config.yaml
attn_scale: 0.0936
warmup_steps: 211
final_lr_fraction: 0.05
Each number is 200 + 20 x the weight over its row's rms, rounded and kept within 0 to 999. Layers, rows and columns count from 0. The size before them is the row's rms in percent of the matrix's.

# down: layer 11 MLP down (transposed), 1728x512, rms 0.0632, rows 901-918, columns 256-383
# gate: layer 11 MLP gate, 1728x512, rms 0.0632, rows 902-919, columns 256-383
# up: layer 11 MLP up, 1728x512, rms 0.0668, rows 902-919, columns 256-383
down901,102,165,195,183,190,195,207,189,159,198,181,189,179,202,172,193,171,178,201,203,200,225,204,171,209,235,184,176,234,163,195,238,185,195,173,193,231,191,202,201,189,207,237,205,189,186,165,198,185,210,229,157,226,176,163,163,190,254,202,198,197,222,231,199,191,222,143,203,199,194,226,214,188,216,209,207,175,202,201,202,179,221,231,178,196,172,176,186,161,209,231,200,189,207,196,209,175,184,215,199,218,211,195,204,247,214,216,217,203,169,203,176,211,210,208,181,224,203,201,211,178,214,220,216,204,202,233,203,183
gate902,105,236,223,192,244,201,208,211,207,210,167,210,212,205,261,183,210,189,206,224,207,194,187,187,183,198,184,178,176,203,197,204,223,187,203,198,181,237,195,205,166,190,196,186,216,225,222,201,194,195,214,191,236,235,217,217,226,195,189,153,218,227,228,218,182,196,187,176,197,181,159,229,215,196,205,197,189,192,192,191,216,202,213,177,185,206,182,166,215,205,194,222,183,217,218,184,207,234,229,209,216,209,192,205,207,181,200,185,248,190,186,195,200,132,212,190,154,197,186,232,197,167,224,208,182,191,205,214,188
up902,102,202,185,193,195,212,193,209,223,160,205,192,234,235,188,237,164,242,211,207,244,196,188,183,215,192,193,220,234,220,174,220,204,206,193,224,219,197,208,195,190,213,217,200,193,231,187,213,206,194,205,199,177,227,201,178,213,195,217,180,225,195,168,191,190,203,208,206,202,207,237,202,182,192,169,210,211,183,250,215,177,172,187,202,191,223,229,217,184,222,178,200,174,194,170,191,216,233,249,169,198,175,204,212,198,226,185,180,190,186,225,170,205,186,202,202,212,204,214,198,209,195,179,193,207,208,185,199,217
down902,104,259,196,200,219,180,186,194,221,206,196,195,230,197,200,201,163,183,172,203,204,217,207,215,211,224,179,205,165,202,208,178,222,201,211,213,196,183,237,179,180,222,216,188,172,209,218,212,212,199,180,189,184,193,195,195,184,195,225,246,211,170,201,189,199,174,204,188,216,214,210,217,179,166,177,199,182,208,181,186,186,220,207,153,208,195,177,203,168,199,204,182,226,220,208,208,198,237,199,171,175,222,177,219,178,203,186,216,206,230,203,181,226,213,199,225,197,217,202,217,185,194,173,194,178,224,193,184,185
gate903,094,241,198,245,218,225,193,194,152,219,202,217,213,192,210,208,197,215,233,207,187,220,196,203,187,188,180,181,199,182,190,222,196,193,209,213,201,176,224,183,179,190,216,219,189,204,203,222,182,227,210,167,208,204,237,228,208,200,151,252,211,217,178,219,175,233,161,217,201,182,217,193,203,210,222,162,224,171,218,190,206,185,192,175,220,221,193,197,195,227,209,192,186,240,201,155,193,164,225,207,205,194,180,205,203,187,195,204,203,171,231,150,235,178,198,166,196,206,209,200,216,192,227,199,196,218,216,220,163
up903,101,194,199,229,212,207,153,208,195,196,187,242,179,190,246,198,185,166,182,214,174,199,178,191,172,206,212,188,165,196,210,226,190,177,181,195,183,191,229,157,215,197,199,176,182,168,182,210,192,170,191,188,194,190,246,192,143,177,192,223,198,223,196,188,224,208,206,219,206,171,188,185,194,192,197,195,218,195,214,190,218,210,186,172,192,179,193,181,218,194,183,186,222,196,219,186,175,151,228,226,194,225,186,189,229,187,192,210,217,213,202,195,170,177,215,193,233,216,183,249,219,203,200,194,183,190,204,201,173
down903,095,191,169,186,175,209,186,205,226,193,181,189,217,222,182,189,213,228,197,216,195,221,207,198,214,194,219,213,181,229,219,202,213,209,214,181,205,188,145,172,187,195,218,188,191,185,207,199,198,182,204,218,171,206,183,167,205,209,231,186,194,196,227,197,216,180,215,182,197,206,189,183,195,163,223,205,167,191,159,232,219,202,214,201,189,166,233,216,204,214,204,190,189,149,213,200,204,183,205,200,185,200,219,201,204,230,241,215,215,237,213,207,179,189,219,195,176,205,211,200,200,180,201,214,161,205,188,189,230
gate904,105,185,188,204,230,195,191,200,153,201,185,188,223,228,250,195,195,206,189,209,178,166,192,208,196,209,199,223,218,193,196,177,208,195,233,221,187,212,221,231,187,177,202,192,212,209,206,188,163,237,212,191,171,223,211,211,197,185,216,182,202,180,203,167,180,204,203,213,209,215,210,221,205,166,198,206,215,205,188,179,197,213,234,188,212,220,179,200,193,203,217,207,217,184,214,227,158,204,203,158,197,245,198,207,189,214,227,206,193,216,197,215,227,182,215,184,210,202,225,192,206,181,164,213,185,178,220,185,202
up904,117,195,175,209,197,193,197,223,223,188,186,208,216,188,232,171,230,222,232,210,178,168,202,175,228,186,180,207,196,226,208,209,212,220,239,193,185,180,200,217,209,208,234,209,193,213,210,171,172,228,230,233,176,215,215,195,205,187,195,171,196,192,246,206,202,210,227,232,186,198,233,173,204,180,159,216,185,198,198,194,200,209,240,174,205,213,200,194,170,208,184,172,196,202,179,202,230,236,207,195,239,208,230,237,174,203,192,221,199,190,226,200,212,155,195,226,175,231,174,236,232,212,184,187,184,219,191,199,207
down904,105,187,202,234,201,200,211,206,159,181,243,206,201,181,227,166,211,196,165,227,208,208,223,213,188,237,212,186,236,219,192,178,185,200,201,191,201,202,177,198,218,247,201,210,196,176,224,215,196,215,224,184,190,186,224,196,181,171,240,219,177,189,208,201,203,190,188,231,194,173,228,183,236,198,187,224,202,233,186,187,204,238,168,195,195,200,180,203,199,193,173,192,215,209,238,204,224,224,199,213,217,224,227,177,189,194,242,169,195,196,234,217,229,176,209,163,211,205,199,200,201,177,150,210,203,208,209,215,236
gate905,088,215,159,182,209,245,176,215,189,191,234,209,166,209,169,219,192,171,185,181,234,215,190,203,223,175,224,196,185,173,186,202,176,207,181,223,155,141,207,212,218,207,181,196,177,196,190,197,173,186,194,216,252,198,170,215,203,223,199,201,216,237,180,233,196,165,189,160,226,178,221,232,190,213,188,202,191,227,176,209,119,199,185,197,223,231,207,210,182,199,165,192,216,222,186,188,195,176,195,223,199,143,200,181,198,250,207,171,217,206,190,185,170,203,213,212,181,195,220,235,202,214,203,219,229,201,202,231,171
up905,086,202,227,193,216,157,223,216,193,196,194,173,238,199,214,200,223,191,203,178,205,193,197,179,218,217,200,206,197,213,213,207,193,198,169,224,227,209,207,225,187,193,186,186,176,214,209,206,217,204,180,200,226,219,220,219,198,177,214,202,206,200,197,226,189,224,203,174,233,207,220,218,186,200,196,195,180,190,205,219,195,152,165,209,213,162,213,193,198,241,194,198,188,189,214,214,189,213,190,230,189,211,182,200,190,175,206,210,161,203,208,212,208,198,208,201,208,200,208,179,207,194,183,191,213,226,215,175,212
down905,088,227,222,203,204,180,179,205,171,202,186,187,197,210,237,164,184,239,185,203,163,212,201,233,184,182,234,212,207,144,248,194,160,189,193,189,176,191,172,210,181,200,214,173,205,152,216,183,190,176,175,220,213,185,187,201,217,177,201,202,190,207,214,207,206,206,204,219,227,198,182,242,189,185,191,204,189,202,180,179,223,152,227,212,183,176,206,210,189,206,184,188,207,216,167,215,202,199,219,151,198,206,201,200,222,225,221,197,178,215,189,184,234,190,189,203,190,196,171,213,204,187,186,190,202,183,215,220,168
gate906,101,230,214,188,215,171,162,214,194,217,197,229,200,211,171,200,172,207,170,197,198,182,195,187,206,211,212,171,184,217,200,198,198,208,202,199,211,229,225,204,198,185,206,213,252,190,181,199,170,208,222,215,233,215,198,203,229,237,173,195,216,215,219,173,225,209,198,165,203,214,189,171,184,167,220,173,208,220,215,214,187,192,202,190,170,209,182,216,211,226,185,205,177,181,210,214,220,192,221,201,193,179,212,195,187,209,188,229,196,175,211,179,198,233,211,214,233,221,208,219,196,188,185,166,178,202,196,207,165
up906,099,224,195,158,197,199,189,183,210,196,222,199,160,212,199,199,235,184,194,215,207,222,190,202,218,202,235,217,223,218,232,206,223,199,207,203,210,211,180,227,228,190,215,196,235,225,215,199,199,183,211,188,174,237,213,177,204,198,190,186,216,216,187,221,167,198,192,188,146,227,201,191,190,152,245,220,197,223,202,191,207,208,189,186,181,202,177,198,183,192,171,186,187,227,178,225,193,191,198,193,213,186,185,189,201,215,177,194,218,175,200,203,219,207,203,218,203,232,195,211,230,220,199,217,190,221,227,195,223
down906,102,189,237,213,213,177,203,200,200,233,170,205,222,180,179,229,223,215,174,185,166,216,226,192,240,205,192,171,172,180,233,203,163,167,223,160,169,201,228,218,209,212,232,209,190,237,223,191,211,200,230,199,195,187,219,193,165,223,180,216,209,199,230,189,200,171,187,195,208,160,210,210,218,188,206,213,161,193,193,188,214,210,207,211,188,210,197,197,185,224,214,168,195,155,217,196,199,190,217,185,171,178,200,220,219,223,199,192,145,201,193,193,181,172,182,181,203,190,199,238,231,203,214,205,171,231,199,232,178
gate907,101,214,203,183,191,194,195,186,160,198,194,193,204,178,186,196,206,228,195,173,164,178,191,165,189,186,174,212,196,224,218,173,213,195,209,262,187,196,213,209,205,184,191,221,217,226,188,224,194,195,207,194,186,211,195,195,163,208,184,207,203,201,193,195,186,196,206,214,200,191,187,212,226,213,218,181,186,190,204,200,232,211,234,221,177,166,200,206,213,189,199,188,187,198,180,205,198,208,199,200,230,199,204,193,229,178,257,217,212,212,195,184,200,178,199,168,197,187,179,179,193,186,207,201,214,163,213,198,178
up907,103,218,235,188,203,172,226,213,208,197,167,175,209,185,190,220,193,170,200,187,228,203,213,235,192,222,171,176,185,193,212,227,245,212,198,178,203,198,220,203,165,203,156,203,202,195,189,224,200,220,185,194,203,199,212,221,159,175,187,201,214,202,148,194,173,238,217,214,189,181,209,200,172,200,175,189,213,209,203,214,203,179,188,199,212,189,221,214,195,208,199,202,223,190,206,209,208,205,189,206,159,200,196,213,236,196,211,217,197,254,209,206,204,209,238,168,220,204,188,211,193,209,214,224,250,194,235,190,181
down907,105,177,229,205,209,165,163,185,180,207,213,213,223,225,208,235,219,174,183,186,192,182,197,232,198,206,186,183,204,191,192,217,216,185,236,191,189,238,239,203,231,188,182,232,182,238,169,190,199,184,197,211,235,216,186,225,237,245,190,180,207,181,195,229,217,213,168,216,220,214,199,186,186,181,213,207,203,188,224,161,189,202,188,189,200,209,227,172,182,200,190,183,183,186,188,186,205,198,184,184,216,191,217,213,190,187,149,198,199,192,207,226,224,238,176,216,218,186,242,196,208,207,203,183,224,208,214,180,215
gate908,100,206,232,203,210,183,228,178,163,213,205,145,184,182,195,191,153,230,227,248,175,215,214,225,250,180,190,236,168,202,170,197,186,230,178,216,206,214,194,180,146,189,223,221,209,202,212,232,209,198,175,241,210,162,200,225,193,194,188,186,231,176,180,212,209,218,205,211,198,175,213,205,194,208,208,167,191,218,178,183,214,208,185,207,224,229,197,176,188,218,212,209,172,217,187,195,235,208,205,196,197,216,186,205,195,179,189,158,222,197,215,193,216,193,196,173,194,246,216,190,210,183,207,229,210,194,213,208,242
up908,107,234,198,190,174,192,217,235,228,176,212,218,214,176,177,231,193,164,197,156,205,218,161,184,151,185,225,206,191,183,215,188,202,191,198,216,215,245,191,243,201,159,211,220,211,208,212,160,199,208,190,192,193,233,198,181,180,220,213,200,203,179,205,199,197,206,184,163,175,186,200,169,189,189,184,213,187,193,213,222,187,214,194,225,220,192,185,230,187,211,174,220,213,194,235,171,151,214,182,218,173,200,189,205,192,177,220,169,207,201,204,208,182,205,209,227,238,184,183,213,194,202,193,187,204,188,202,213,181
down908,101,209,200,201,197,217,207,251,215,174,215,214,198,187,160,201,202,210,193,196,201,220,198,186,192,214,204,241,205,193,205,171,173,198,211,229,202,221,201,209,199,206,211,179,191,172,198,212,214,183,166,191,172,188,209,183,189,184,214,221,179,210,183,202,199,197,232,192,182,190,157,207,190,165,218,214,205,211,207,215,167,214,194,174,200,230,212,191,190,172,224,209,198,198,226,194,187,175,201,175,185,210,201,197,206,221,202,224,222,212,219,221,205,177,176,209,214,231,191,195,196,227,206,196,203,201,193,189,232
gate909,096,208,233,251,234,200,217,207,165,187,202,204,188,192,207,167,243,179,212,196,186,193,184,230,179,215,213,165,205,145,171,168,188,178,185,214,206,206,241,243,156,189,184,224,186,200,187,165,213,173,159,180,202,188,188,193,201,187,196,192,205,176,193,220,219,168,205,207,187,206,205,158,210,226,205,211,187,206,181,209,165,190,216,170,223,206,197,189,210,202,221,221,190,209,197,164,171,196,194,242,182,192,187,210,170,232,190,165,176,196,219,174,202,205,220,198,235,186,200,206,207,198,152,216,209,195,215,168,222
up909,091,212,225,213,207,203,180,212,190,195,197,175,191,137,212,204,175,186,213,190,159,196,191,175,184,179,236,185,175,156,249,236,216,190,212,182,219,193,209,192,199,213,214,217,184,179,169,180,181,198,169,219,206,220,203,200,214,177,156,163,230,181,220,172,228,194,207,214,178,218,207,166,202,212,157,180,196,215,194,210,231,213,194,202,181,194,242,201,208,194,219,185,201,213,207,174,183,204,158,222,215,210,220,172,171,206,202,224,208,196,192,169,239,175,184,207,196,232,181,211,190,214,214,187,206,215,184,210,220
down909,093,216,197,204,220,222,211,172,214,185,166,203,222,201,218,220,201,198,198,184,180,202,191,215,211,174,187,194,209,185,204,181,188,195,196,241,189,230,186,229,186,230,218,196,216,197,229,186,220,216,194,185,238,180,185,218,199,182,202,180,175,200,235,203,206,220,196,221,205,208,198,227,192,230,186,203,204,176,188,184,217,173,196,189,184,217,225,193,236,204,215,198,173,201,173,192,200,249,188,182,181,200,204,182,235,195,162,211,197,189,209,196,193,219,180,218,183,177,213,194,212,189,174,193,173,215,197,227,197
gate910,098,209,213,201,234,182,251,214,199,168,166,211,204,227,187,225,175,210,202,195,176,205,189,169,209,207,200,171,216,211,208,181,225,227,189,213,205,209,190,222,173,160,180,168,190,174,187,194,219,159,198,221,219,202,229,235,218,202,192,232,203,190,203,195,226,207,192,184,192,175,166,175,165,204,220,204,207,213,182,208,203,187,169,147,196,220,198,228,186,190,233,200,218,215,214,193,174,196,212,184,174,192,217,206,219,217,172,178,200,189,163,195,168,196,222,186,185,213,237,223,177,224,215,153,235,181,207,183,209
up910,098,214,211,204,196,223,203,236,183,229,216,202,184,199,193,213,203,143,215,204,185,198,166,202,177,214,222,197,169,204,193,178,184,218,228,173,188,186,194,194,203,198,199,203,225,195,200,200,196,200,216,247,195,190,206,184,198,154,180,191,213,182,199,175,206,236,149,196,183,191,179,216,174,206,211,203,194,219,193,166,220,201,210,219,214,201,216,232,226,213,173,199,189,205,199,186,239,211,208,167,200,216,172,211,195,205,212,217,196,210,171,188,179,177,185,201,200,192,195,196,251,205,196,191,208,213,220,170,208
down910,100,212,167,197,200,184,225,228,166,204,190,194,199,195,163,206,191,205,211,191,167,209,224,217,194,187,177,192,200,211,214,195,224,267,189,204,195,210,171,198,188,190,178,212,209,211,204,180,211,217,198,159,179,203,210,181,189,207,229,210,186,212,174,183,192,195,194,184,213,214,199,168,162,224,243,212,186,194,228,185,196,251,207,181,212,205,194,185,214,222,200,216,163,188,207,208,190,192,203,196,199,202,193,224,189,156,207,218,178,192,224,177,223,210,221,194,221,189,168,226,211,205,189,186,240,185,182,200,198
gate911,100,197,207,230,210,174,221,206,204,207,200,224,178,183,208,224,234,154,207,196,202,197,194,205,217,172,202,209,222,229,219,200,272,212,217,168,201,229,172,196,215,197,200,222,214,209,198,186,196,220,199,225,168,200,229,197,212,201,191,217,203,241,226,174,215,208,177,227,202,207,221,240,191,208,213,213,203,217,195,230,213,175,188,198,228,231,205,215,197,205,199,206,153,210,204,184,212,202,190,208,190,202,226,182,206,169,193,214,188,180,167,214,189,188,206,185,183,204,165,171,212,194,200,199,196,186,217,232,208
up911,097,200,158,193,216,219,188,224,215,205,190,203,219,209,209,201,231,226,251,232,193,225,221,240,188,174,210,232,186,176,191,195,194,197,186,211,211,196,193,198,193,231,186,205,180,200,178,206,234,199,200,215,179,202,227,186,187,227,189,186,172,197,183,190,228,193,202,214,198,181,192,242,201,181,206,178,214,217,200,147,190,214,221,165,174,208,198,188,195,219,201,221,189,179,223,193,170,187,206,204,166,207,195,196,188,215,160,212,141,208,158,192,218,200,260,215,230,185,218,214,194,218,213,220,191,201,199,216,209
down911,100,222,186,225,203,205,214,197,189,200,222,162,229,208,213,191,190,204,223,184,210,183,215,205,214,203,208,196,196,218,230,212,170,195,186,232,211,232,217,176,191,216,220,187,191,193,237,191,194,212,232,188,208,231,209,198,193,207,209,209,189,195,162,224,195,191,211,177,171,198,193,196,232,207,187,226,190,180,191,202,220,179,222,188,206,192,213,221,189,209,211,183,224,169,194,218,214,223,198,237,228,174,215,190,195,215,171,173,223,200,161,195,207,224,198,224,170,235,208,185,199,210,164,213,184,201,203,206,177
gate912,106,201,221,192,181,202,183,194,198,216,169,212,202,226,200,181,188,236,198,193,223,175,213,210,231,215,223,196,192,186,181,183,197,238,216,213,214,237,194,201,222,220,213,183,197,193,184,215,182,213,226,227,209,195,179,191,161,205,184,198,218,164,140,201,216,190,187,232,201,175,204,173,211,237,213,193,216,188,203,225,165,167,236,183,201,212,169,198,178,212,200,211,183,227,179,219,209,201,212,232,174,191,212,195,210,202,198,196,217,218,213,199,205,227,181,203,166,198,224,201,172,202,192,203,202,233,214,168,193
up912,105,231,215,198,199,206,208,190,170,223,169,214,234,209,199,243,175,224,143,184,226,208,226,222,207,234,171,208,209,231,176,199,222,183,196,184,242,190,221,177,228,224,215,187,211,181,219,206,202,200,181,182,188,198,210,193,197,187,204,210,212,201,187,172,217,187,239,226,248,216,203,193,168,197,214,158,218,197,220,227,193,209,206,205,193,171,204,200,174,154,215,181,170,196,181,192,201,206,226,203,178,183,185,197,215,212,236,202,175,195,229,206,200,202,192,206,193,216,169,212,209,207,186,236,191,221,189,186,181
down912,104,213,217,168,204,172,205,190,213,209,186,206,190,192,193,182,162,231,179,184,221,204,196,176,196,196,196,198,222,183,183,166,225,199,195,194,200,175,227,200,227,177,183,184,223,173,211,175,217,204,212,188,190,214,213,185,189,197,215,174,197,208,214,173,232,173,224,214,166,197,180,208,215,213,208,192,198,200,200,204,205,233,227,213,185,243,187,172,205,146,183,196,159,213,210,171,199,187,184,213,171,178,224,208,246,194,202,215,193,204,206,231,213,183,157,214,204,228,196,206,197,211,191,220,205,201,225,186,206
gate913,107,226,234,211,176,184,204,182,182,219,221,189,226,232,190,217,204,194,200,178,196,215,208,224,190,193,183,200,205,204,175,197,229,170,197,227,192,232,199,220,196,228,234,197,202,200,227,179,187,183,180,202,209,239,198,218,210,206,188,213,190,178,171,242,226,190,177,206,173,201,201,188,209,209,213,216,198,183,224,169,177,196,229,207,177,213,215,218,184,208,234,228,183,219,164,215,205,197,225,175,208,191,196,212,188,193,207,222,209,189,203,152,192,206,189,209,209,194,190,202,207,176,192,204,189,193,202,220,164
up913,105,197,191,209,192,184,205,228,205,176,209,187,202,177,202,222,228,227,200,195,196,192,173,152,195,186,210,189,179,179,204,162,188,173,219,196,186,179,195,168,202,152,185,196,196,175,177,189,225,233,205,197,218,170,194,184,216,206,179,185,207,204,221,157,186,208,186,191,201,187,207,207,224,184,199,203,206,183,201,212,173,226,195,230,205,254,202,185,213,166,158,174,190,205,197,191,239,213,208,190,205,222,187,205,205,215,196,205,174,208,221,204,211,225,195,214,206,207,185,188,199,207,219,220,187,226,207,236,169
down913,104,193,194,214,218,231,189,181,246,220,215,159,213,192,212,193,206,173,187,217,178,199,187,246,212,200,181,174,241,190,221,153,230,209,202,182,205,179,203,206,215,221,223,160,165,206,210,207,211,209,188,221,229,194,255,182,204,188,212,221,190,203,214,163,201,196,220,164,210,201,233,175,195,195,218,216,162,206,189,212,194,210,168,233,212,204,176,225,187,200,198,200,228,221,193,212,206,213,198,217,198,190,193,185,185,181,230,179,225,201,206,214,189,177,233,228,204,223,169,230,193,216,238,191,203,161,193,185,182
gate914,109,201,186,208,218,188,208,246,201,201,189,209,219,201,203,257,232,199,212,202,199,193,195,204,211,227,169,184,177,194,225,172,218,170,190,179,191,224,209,222,178,230,223,248,184,197,208,163,187,204,182,209,188,203,206,229,227,175,235,205,226,205,191,186,233,211,213,201,200,198,189,214,169,211,169,222,239,190,232,227,241,204,214,196,202,190,207,220,228,220,214,189,200,239,195,175,206,202,165,175,223,220,165,255,225,203,174,169,196,207,174,196,139,188,223,210,184,209,202,170,213,174,198,189,203,217,198,204,217
up914,110,206,166,179,209,232,226,205,199,185,180,216,202,192,206,198,197,193,185,198,218,171,193,174,190,219,167,178,198,204,189,225,192,187,201,180,202,202,203,246,182,207,192,217,184,233,214,231,177,165,186,213,216,201,202,246,159,207,183,200,229,136,195,221,219,196,205,190,188,204,223,182,187,205,216,180,216,178,231,193,238,227,188,203,222,197,195,188,203,234,214,217,183,236,193,162,160,187,221,204,215,198,209,213,217,180,187,191,231,188,182,194,178,161,223,169,238,226,181,209,208,179,192,210,215,229,165,194,213
down914,098,188,167,172,204,208,171,184,174,181,165,224,209,190,199,253,245,217,213,216,221,188,221,178,224,183,199,180,184,218,203,213,187,190,195,202,191,184,162,204,178,171,189,205,202,175,225,197,203,142,175,190,210,214,213,195,224,210,214,221,179,193,206,152,248,182,229,174,190,212,238,209,177,183,201,202,242,176,204,219,214,187,192,191,199,191,167,211,205,218,233,223,178,208,191,205,229,190,193,217,227,183,182,211,220,210,179,155,200,187,180,148,149,173,187,162,186,203,232,178,203,190,222,155,204,230,192,165,222
gate915,099,196,185,194,216,219,197,226,227,204,229,189,210,207,227,213,166,215,215,215,181,170,203,211,209,215,212,222,215,235,165,168,203,181,204,221,205,217,218,191,174,223,198,245,253,205,230,215,214,196,177,210,212,176,169,210,236,184,194,218,214,156,221,208,165,190,211,175,228,192,202,216,222,239,205,208,237,172,266,229,183,209,195,193,182,185,158,211,183,203,228,225,197,172,188,206,198,159,170,212,211,215,238,212,177,202,197,199,163,209,202,197,235,175,210,184,193,203,211,195,207,201,185,213,225,200,185,193,158
up915,096,194,215,230,187,188,231,189,195,169,192,183,225,188,206,231,188,196,198,200,180,209,153,207,170,165,197,222,210,151,196,230,225,179,211,173,162,215,185,189,187,180,168,170,196,200,212,240,234,212,219,221,207,196,189,210,194,215,212,216,208,191,232,213,226,189,162,239,172,168,185,182,201,201,206,212,194,212,195,223,206,189,221,166,162,200,191,176,201,200,223,219,156,169,210,207,172,242,169,196,200,209,184,224,186,169,212,160,194,163,208,213,205,190,196,195,198,179,217,194,225,186,216,197,190,221,192,179,169
down915,098,200,206,171,184,195,209,203,201,188,198,197,196,180,213,170,199,186,176,224,217,209,227,158,228,212,200,239,210,208,190,220,187,224,218,192,187,201,176,217,174,225,185,216,198,153,181,236,192,214,183,211,223,210,242,180,210,217,228,221,179,200,271,199,188,196,211,187,215,199,177,187,210,200,210,229,187,222,183,243,154,198,188,201,193,184,208,275,233,203,175,228,217,198,220,193,186,214,172,215,207,238,210,187,199,204,184,202,217,178,190,220,239,216,200,181,208,188,244,185,217,210,179,182,193,206,206,216,214
gate916,101,214,168,218,188,189,213,202,241,181,171,207,212,201,190,206,219,228,185,190,206,210,208,166,195,255,162,235,188,212,201,187,215,177,209,205,230,207,175,216,192,186,183,202,181,216,173,233,183,221,169,165,200,212,195,181,223,190,192,200,187,239,197,215,182,227,196,184,214,217,188,197,246,140,208,166,229,186,215,202,212,198,205,168,215,238,213,183,210,217,179,229,189,213,166,190,225,199,189,182,183,196,165,186,200,188,169,197,187,209,195,197,209,181,207,226,160,205,213,225,216,174,219,210,212,227,233,221,234
up916,102,201,215,214,204,202,215,157,208,200,152,227,208,198,220,182,168,166,192,165,231,179,231,165,221,226,214,242,189,200,192,229,198,177,199,194,218,234,188,204,180,185,182,188,195,179,189,207,170,213,196,220,212,222,189,213,231,195,216,166,208,209,145,197,189,197,173,201,208,196,211,210,213,192,180,177,187,175,225,224,185,202,183,193,199,223,210,170,188,237,204,182,176,217,198,159,215,221,190,172,185,211,218,193,195,201,194,176,199,222,216,242,174,205,200,187,186,198,204,204,207,177,204,204,207,217,193,230,229
down916,096,181,184,156,242,203,201,236,231,220,198,189,207,189,192,191,206,228,210,221,179,186,209,201,193,215,205,204,186,214,187,158,211,221,194,187,196,193,188,211,211,179,179,181,192,190,206,178,200,186,180,205,205,222,171,216,192,220,182,169,206,225,196,212,194,219,262,195,169,210,201,204,205,227,203,173,186,192,205,190,205,186,190,187,241,208,208,194,181,230,209,219,190,201,220,189,177,184,222,209,201,229,210,184,247,215,200,183,224,202,180,227,218,183,201,193,191,222,209,204,219,219,197,191,200,204,199,198,196
gate917,100,189,161,175,188,182,243,234,171,225,175,173,190,175,209,216,202,182,210,203,197,159,168,187,180,201,195,194,219,197,190,209,188,176,177,202,174,159,253,221,162,209,214,169,215,177,211,220,200,221,190,215,220,174,212,215,237,192,205,185,218,198,220,187,204,185,211,180,180,224,220,203,221,180,192,182,202,181,193,192,267,212,203,240,197,218,226,205,182,219,221,188,211,239,186,193,198,220,200,196,226,195,207,188,203,198,186,208,253,203,178,204,173,211,208,192,195,193,193,213,199,190,176,186,222,241,198,204,204
up917,100,190,208,230,200,192,202,220,196,228,193,236,191,186,208,213,210,209,181,232,187,197,170,195,210,220,193,247,153,221,173,198,195,193,168,212,200,191,227,195,210,191,177,195,200,167,168,225,202,215,183,232,202,204,209,202,223,207,225,188,205,208,187,189,198,212,244,201,176,217,197,230,214,171,240,211,199,172,224,186,203,225,242,190,179,189,188,211,225,181,201,233,215,215,214,212,234,232,238,207,192,227,217,195,231,212,209,197,176,218,168,181,194,179,187,208,222,210,208,198,201,181,179,226,186,232,179,188,219
down917,103,206,197,210,162,219,207,196,211,206,209,172,183,225,211,233,169,208,196,187,183,194,192,164,212,184,211,155,198,222,204,207,197,212,168,179,213,217,210,196,207,217,184,188,175,221,185,187,224,176,190,168,194,207,209,217,182,227,185,233,219,157,197,191,176,181,211,197,217,202,227,202,221,174,202,224,177,218,253,215,209,177,196,212,229,245,198,195,146,201,236,184,213,204,219,208,193,203,218,203,198,194,210,159,173,214,192,190,198,221,188,186,207,197,202,210,201,211,184,195,213,242,191,154,172,186,199,191,216
gate918,095,199,197,199,178,181,190,159,198,206,208,183,168,198,171,208,198,225,184,247,213,200,192,187,178,217,218,224,199,194,199,210,212,212,193,159,173,231,219,209,202,204,202,216,192,181,234,203,207,226,213,186,200,197,178,161,181,201,169,157,220,199,167,205,195,177,187,204,176,226,204,198,205,189,186,190,161,183,192,207,211,188,191,208,199,204,168,249,231,171,181,208,195,211,150,243,191,191,199,169,191,165,222,205,197,221,177,184,201,207,187,169,206,224,195,182,183,200,193,212,182,185,186,203,209,215,180,186,210
up918,101,219,127,207,165,225,204,207,190,176,193,181,188,178,175,202,216,191,196,161,195,180,243,166,211,218,193,190,161,206,213,182,178,206,214,233,195,183,186,182,210,169,214,188,186,202,191,237,179,189,175,225,203,181,211,164,220,199,178,216,181,184,170,216,194,174,202,226,206,187,203,192,231,196,215,227,230,213,188,189,206,223,192,190,210,188,243,215,182,173,214,152,235,205,212,177,209,197,188,191,204,196,183,201,222,191,186,174,220,197,173,177,210,204,202,191,200,181,213,215,225,187,210,159,199,198,180,188,195
down918,103,192,222,236,219,202,198,213,206,218,210,195,206,207,172,219,215,217,177,217,186,182,202,205,189,179,190,244,191,176,211,167,219,218,186,221,186,191,227,171,216,185,199,219,203,196,223,190,166,222,194,183,173,194,223,181,173,198,191,185,177,191,193,197,184,194,209,227,164,221,179,233,160,209,218,188,187,222,215,201,192,221,182,219,208,211,234,161,200,172,187,177,186,217,208,182,238,206,163,191,209,188,216,178,198,176,223,198,195,189,186,198,193,189,198,207,186,174,205,216,168,211,225,218,188,195,169,189,169
gate919,100,214,213,188,156,211,195,194,183,222,191,174,184,212,210,196,176,196,182,200,189,206,206,178,195,207,216,167,196,204,213,198,225,197,181,213,147,202,233,205,205,159,200,203,171,173,186,235,160,168,191,216,173,195,217,214,226,238,216,237,193,191,241,189,224,253,214,183,194,200,210,189,180,221,203,187,194,200,237,210,204,214,174,200,198,222,186,163,204,204,243,219,208,224,207,175,180,188,186,177,181,205,207,189,232,203,225,207,241,226,199,192,192,189,223,220,200,216,202,165,161,235,158,223,192,227,231,179,211
up919,096,287,214,209,214,220,192,209,219,192,202,180,197,173,205,177,224,198,191,216,191,225,203,205,209,228,200,197,216,230,176,194,192,187,196,209,228,199,208,186,187,205,200,188,214,216,186,192,213,205,183,192,206,192,226,194,208,186,204,195,184,215,179,201,208,224,213,216,203,215,221,209,230,221,200,205,222,197,181,156,206,195,206,216,197,232,228,209,204,148,206,213,219,182,197,204,211,156,184,223,200,214,184,229,206,196,220,225,232,202,175,219,235,187,178,180,177,180,242,163,196,201,222,197,152,177,209,206,196